Part of a small language model's weights: untied embeddings.
Each number is 200 + 20 x the weight over its row's rms, rounded and kept within 0 to 999. Layers, rows and columns count from 0. The size before them is the row's rms in percent of the matrix's.

# v: layer 8 attention value, 384x192, rms 0.173, rows 139-159, columns 128-191
# o: layer 8 attention output (transposed), 384x192, rms 0.249, rows 139-159, columns 128-191
# q: layer 8 attention query, 384x192, rms 0.159, rows 160-163, columns 128-191
# k: layer 8 attention key, 384x192, rms 0.159, rows 160-162, columns 128-191
v139,096,202,199,197,221,199,209,191,213,202,235,219,182,207,257,190,199,219,214,201,213,220,186,224,208,236,154,209,218,206,200,206,207,228,186,175,236,195,185,199,229,213,240,232,176,172,216,196,222,208,186,218,233,171,192,191,212,217,176,205,211,233,194,174,227
o139,108,212,196,203,195,222,220,206,225,224,157,174,225,195,225,216,212,198,200,185,163,183,191,176,203,183,166,182,192,214,179,218,180,213,188,190,211,230,207,216,191,192,213,234,198,173,206,200,187,214,188,223,236,193,205,198,185,180,188,193,199,173,172,181,241
v140,095,199,219,208,178,185,200,226,198,181,197,205,216,188,179,192,158,181,209,188,180,183,211,201,179,220,206,228,195,194,201,194,216,221,199,212,182,150,160,211,218,195,179,192,207,224,217,187,189,197,175,167,183,161,236,204,195,205,202,189,215,157,197,202,176
o140,102,175,231,201,170,225,186,205,234,191,205,239,192,231,210,182,169,204,219,205,214,206,188,191,193,223,231,207,237,178,220,225,199,197,220,222,191,176,226,200,218,197,175,190,196,236,193,204,176,223,227,214,187,197,195,208,191,194,244,205,215,203,169,199,208
v141,099,195,177,187,210,186,161,179,200,147,206,219,205,224,214,193,223,191,249,201,224,223,182,208,180,192,251,183,192,178,204,203,188,203,204,178,199,187,196,201,194,188,211,180,183,224,204,192,204,181,232,184,196,189,210,205,191,189,201,215,195,200,235,206,209
o141,114,226,173,219,188,210,221,184,177,183,240,197,188,174,211,169,203,212,176,207,147,195,183,191,186,172,200,217,193,213,219,213,221,194,196,171,196,235,188,194,177,172,197,177,225,209,191,190,187,196,243,193,212,229,211,177,181,182,216,174,171,246,192,207,230
v142,092,225,180,200,210,233,170,215,137,232,207,207,210,171,181,213,221,199,205,194,193,173,207,239,234,184,178,187,213,208,199,217,179,200,195,216,200,206,184,185,154,233,212,218,234,185,182,205,205,229,220,138,199,219,216,194,205,198,203,201,187,222,204,193,198
o142,101,223,199,209,244,230,212,206,188,214,184,207,216,199,232,198,227,243,212,207,178,207,211,210,188,231,212,198,196,234,179,191,198,170,181,217,203,210,213,197,190,219,200,188,225,204,173,162,216,195,205,191,197,221,180,225,212,202,171,208,184,198,172,174,220
v143,091,216,183,225,177,164,199,156,195,201,170,192,201,196,177,197,200,179,204,170,193,194,202,196,184,228,210,222,192,226,191,190,200,195,197,198,194,177,191,198,200,229,236,183,177,163,201,196,192,183,177,171,193,203,208,179,210,231,210,213,201,183,203,172,209
o143,094,230,195,193,181,202,223,219,182,190,195,213,200,211,162,203,246,201,202,206,241,201,204,193,209,214,220,142,176,174,213,194,181,206,196,188,181,193,198,204,190,217,191,221,187,206,184,182,222,179,211,200,213,216,183,208,226,232,211,189,220,215,188,200,201
v144,098,149,189,212,247,188,187,194,211,222,215,179,192,172,188,189,206,210,211,215,197,225,174,185,188,188,193,193,174,234,234,173,219,202,199,195,185,218,158,219,202,207,190,199,208,198,172,208,183,188,227,180,235,229,215,220,225,192,182,209,179,229,208,228,180
o144,108,195,184,176,179,182,214,210,213,189,194,185,193,187,197,193,167,183,199,191,206,184,210,218,174,208,204,186,198,206,187,198,178,200,159,185,189,214,178,163,177,202,174,190,206,200,229,196,188,205,207,213,188,154,191,190,236,216,230,175,222,218,191,202,194
v145,101,195,211,174,208,213,185,200,203,160,188,199,186,187,202,194,178,200,185,156,226,157,155,203,156,190,225,166,214,235,175,213,172,192,202,182,222,194,193,233,251,184,228,201,207,174,192,170,203,180,225,223,187,195,210,177,185,235,207,179,182,215,199,213,200
o145,104,214,170,234,181,194,201,193,230,211,199,214,184,228,221,207,173,206,218,185,200,190,194,208,182,158,229,221,184,176,201,161,191,167,201,180,149,213,195,208,169,192,198,205,212,218,235,209,206,200,205,206,197,230,204,194,169,204,189,203,181,197,171,187,223
v146,097,197,195,217,193,205,251,204,192,215,196,195,254,226,185,195,222,236,235,190,201,197,226,190,212,180,211,201,200,210,200,201,218,247,229,178,198,196,199,189,196,193,235,228,201,183,173,215,187,207,200,180,208,222,162,201,191,212,215,184,210,213,191,187,183
o146,101,224,171,217,177,191,202,214,156,202,190,223,216,183,236,208,196,182,167,217,189,222,230,228,229,189,205,215,164,182,209,199,195,227,206,180,211,188,197,202,196,218,212,209,169,236,179,173,205,163,196,191,209,186,156,242,197,187,181,178,222,188,194,148,183
v147,093,211,237,179,190,202,183,219,206,229,212,184,218,185,195,208,222,224,182,184,164,199,206,196,202,185,194,198,200,197,202,225,196,188,197,169,196,173,225,227,198,166,206,199,194,186,224,219,224,186,203,209,205,234,177,215,222,181,229,144,203,159,183,165,165
o147,098,186,171,185,209,196,222,157,190,198,200,218,188,185,212,208,202,199,171,210,177,195,216,207,236,215,197,235,173,196,164,177,203,187,210,200,216,197,203,208,209,195,189,193,202,189,197,235,188,253,183,210,240,198,202,202,229,201,205,220,184,196,233,176,183
v148,091,232,191,213,178,172,229,209,179,226,173,174,221,219,228,200,229,225,182,213,175,209,204,203,205,213,196,213,210,220,210,223,208,165,194,168,189,195,193,197,221,211,223,223,228,223,184,184,196,198,272,180,197,223,197,197,181,205,192,202,203,225,199,189,177
o148,101,206,174,241,192,186,172,167,171,192,202,214,159,233,179,193,194,231,201,196,177,196,191,244,187,178,205,188,211,161,183,178,185,215,179,213,209,189,199,170,184,186,214,203,232,209,214,188,192,213,192,183,200,213,214,182,210,204,161,244,201,215,224,162,198
v149,097,229,192,196,199,205,204,197,180,194,209,220,172,187,174,198,205,223,199,219,228,233,218,151,199,208,212,214,213,195,189,217,223,190,195,211,197,159,219,190,179,213,204,212,157,208,154,189,206,182,205,189,199,196,207,206,199,203,182,211,181,196,160,201,223
o149,106,198,194,214,217,207,206,174,182,207,184,184,208,181,217,219,204,227,193,178,220,228,184,179,138,188,183,194,189,222,196,199,223,218,220,196,162,204,144,167,213,219,173,185,205,180,185,192,198,188,211,207,210,205,193,175,199,185,217,179,188,198,182,209,185
v150,095,199,173,198,205,198,178,220,188,166,206,204,196,193,241,171,192,236,172,214,175,202,204,154,208,183,190,238,174,211,171,164,180,193,198,187,183,201,215,229,205,204,203,221,187,196,219,228,214,174,219,236,198,197,204,202,232,202,230,193,167,192,220,195,150
o150,098,198,184,208,203,199,169,222,188,210,235,154,228,186,206,197,190,191,201,201,191,194,189,172,192,237,204,195,190,212,192,212,204,146,175,186,207,213,201,178,200,220,173,197,173,174,194,215,207,180,229,208,214,214,178,168,209,174,208,208,215,168,213,220,217
v151,082,185,199,214,183,200,197,217,217,208,194,181,215,181,217,207,194,197,169,213,156,162,194,194,232,197,174,215,169,206,228,218,206,184,180,203,235,220,196,191,208,160,208,208,225,221,191,201,194,187,228,189,207,206,195,200,181,200,158,214,195,233,200,179,236
o151,093,185,218,182,219,183,205,180,196,198,180,230,200,224,190,170,191,245,198,207,203,219,224,190,173,173,188,220,206,165,164,186,176,169,187,182,223,172,194,177,216,223,201,190,206,238,183,232,205,197,192,223,207,208,196,228,190,218,199,210,200,205,216,151,208
v152,093,186,190,187,181,197,206,217,172,178,217,219,194,193,128,207,202,201,210,193,205,201,196,196,177,238,210,196,218,224,176,207,190,211,201,201,174,208,214,265,239,160,192,194,217,223,197,189,196,204,200,194,224,159,208,186,174,225,202,156,195,180,201,222,219
o152,106,196,211,202,202,217,217,197,218,232,212,202,208,221,187,186,196,226,182,165,228,199,218,181,192,191,189,211,197,205,204,180,206,216,205,213,209,202,213,198,201,181,225,147,183,206,172,206,199,204,210,200,239,184,207,172,192,192,205,218,219,219,231,189,214
v153,081,215,203,203,199,209,236,163,203,203,191,199,220,180,184,199,197,176,204,224,196,242,199,234,218,165,195,214,179,213,167,250,204,197,219,211,217,198,184,207,203,165,208,180,167,169,203,238,180,206,178,225,219,185,203,194,211,160,193,192,194,197,185,186,196
o153,089,187,223,198,205,260,189,201,231,213,226,197,176,226,184,241,192,199,216,212,240,211,201,191,232,202,219,180,210,211,218,208,200,201,228,181,195,209,190,228,207,207,188,210,187,228,203,200,165,199,204,185,197,216,198,174,163,191,213,191,198,201,194,220,217
v154,093,168,216,199,207,225,211,194,153,174,211,170,202,204,204,167,182,188,169,182,219,230,230,207,211,191,209,242,224,223,203,212,198,205,203,224,162,216,218,206,205,247,169,207,205,183,201,188,202,199,216,159,212,168,210,199,227,212,219,172,192,220,236,199,202
o154,103,213,188,230,205,201,198,217,204,199,202,206,200,203,170,200,168,215,207,216,213,154,174,234,203,209,182,195,207,209,186,226,202,197,200,198,160,191,214,195,167,172,201,184,204,182,221,158,156,144,206,185,178,167,211,177,190,215,228,214,206,169,205,203,192
v155,091,219,158,223,177,202,226,150,171,207,205,202,183,200,220,205,200,186,206,211,159,177,223,177,190,237,225,204,183,187,226,220,191,241,172,234,237,226,198,200,215,242,190,190,212,218,162,196,180,213,190,216,183,161,199,204,208,196,182,207,178,217,238,204,230
o155,102,213,189,221,195,170,199,240,190,200,202,181,223,202,160,201,212,224,199,229,208,196,187,182,206,207,164,207,178,215,188,172,215,217,198,178,209,224,181,197,194,201,209,212,228,225,159,199,199,231,203,186,187,247,226,186,197,230,185,213,233,221,195,207,213
v156,092,185,194,186,217,183,228,186,220,168,176,218,230,190,182,188,145,213,212,223,198,194,162,203,177,200,221,197,181,197,202,230,219,163,221,187,172,194,186,239,218,219,179,189,234,221,174,215,173,220,210,180,228,203,217,218,219,193,193,155,233,230,166,243,177
o156,098,197,222,185,178,202,158,196,203,169,216,234,201,231,215,198,157,186,194,211,210,206,193,205,217,188,224,220,209,203,179,183,216,197,197,205,190,163,219,175,205,213,172,181,188,206,186,215,181,198,192,231,171,185,193,208,181,195,182,175,227,201,178,205,171
v157,104,181,174,182,191,200,186,190,213,191,173,191,220,242,185,204,205,200,193,211,216,200,181,205,223,245,201,226,195,198,204,189,192,186,200,195,164,223,185,206,157,205,168,202,199,161,226,191,178,193,174,193,210,155,242,189,192,186,212,199,202,204,231,184,233
o157,105,210,224,195,215,189,207,209,226,195,205,210,186,209,194,212,194,170,186,189,205,186,188,191,235,206,168,163,188,173,239,197,213,202,178,188,149,186,221,204,204,230,193,161,164,203,165,191,212,189,216,198,148,187,219,207,182,202,183,209,170,197,155,189,202
v158,093,196,156,197,228,184,194,187,185,197,187,214,200,180,197,212,190,188,212,196,198,172,168,233,215,205,211,203,200,205,208,212,227,222,180,231,185,202,219,205,183,180,183,191,229,210,196,206,204,218,198,231,228,203,157,188,189,228,247,208,182,203,211,196,196
o158,098,177,194,214,222,183,233,191,233,196,217,193,167,202,222,191,175,183,229,205,220,224,188,238,210,194,223,215,210,206,209,192,260,198,208,199,197,173,221,173,195,238,194,209,189,227,164,173,197,216,177,180,178,187,150,201,200,225,203,193,172,198,198,194,189
v159,089,204,163,251,169,194,190,194,226,199,231,211,180,204,218,195,207,215,173,197,203,170,165,170,192,214,221,183,200,164,223,218,196,202,205,205,195,203,202,198,155,200,207,152,164,194,236,229,180,193,175,200,210,196,240,211,181,177,177,182,219,239,182,169,192
o159,101,206,206,191,200,195,196,182,194,216,209,200,201,196,184,205,212,183,217,222,231,208,227,179,211,219,212,210,202,192,224,154,176,204,189,178,178,206,194,198,192,174,201,183,197,204,221,219,240,222,191,207,177,183,210,202,215,202,192,216,190,250,168,200,167
q160,107,178,203,201,203,160,189,242,182,178,225,212,186,165,189,198,172,193,190,207,211,192,206,209,182,191,228,216,208,200,190,173,215,162,216,183,216,199,249,185,244,198,194,154,222,228,193,219,207,204,190,197,194,199,206,185,198,201,230,221,226,249,176,203,173
k160,080,218,225,216,243,214,168,209,172,195,189,224,186,187,230,235,175,201,173,174,215,203,216,208,177,171,251,201,162,187,212,243,221,182,187,193,194,210,179,186,196,218,216,192,209,227,224,249,192,215,185,163,215,215,213,212,223,210,206,199,213,229,218,230,181
q161,088,205,216,183,204,224,201,195,215,224,196,182,225,216,253,207,205,217,171,193,180,181,208,190,198,175,180,200,169,205,213,228,177,213,212,194,163,201,154,242,178,229,229,213,182,215,215,189,201,232,209,196,227,198,204,201,179,222,174,228,211,193,216,184,221
k161,079,181,210,178,234,190,183,189,245,234,222,182,190,215,191,197,250,223,216,216,186,184,221,206,237,183,181,234,216,230,178,212,164,222,224,218,184,202,191,191,219,221,171,202,193,209,230,182,223,195,196,212,177,209,204,220,170,197,165,204,190,197,185,179,211
q162,095,168,220,198,226,178,182,227,190,204,202,218,179,177,186,181,198,198,242,185,209,165,216,215,208,189,239,228,196,206,216,167,202,186,168,171,205,187,204,187,210,189,162,195,191,203,188,207,214,168,206,249,168,204,206,190,203,210,220,239,231,222,190,190,204
k162,077,205,204,179,212,187,197,204,177,225,201,199,179,201,219,214,206,235,176,188,211,222,209,170,197,166,236,210,195,247,224,191,219,196,168,164,203,201,191,199,183,178,203,195,186,179,196,202,214,215,191,201,190,178,199,242,198,196,185,230,220,204,200,200,189
q163,107,186,203,177,234,187,186,207,210,219,176,219,234,189,169,211,207,182,199,198,180,175,250,237,230,207,168,190,144,229,170,205,149,181,166,193,203,200,204,188,191,224,233,213,204,219,200,200,172,181,184,248,199,161,209,159,218,203,200,193,225,215,189,173,187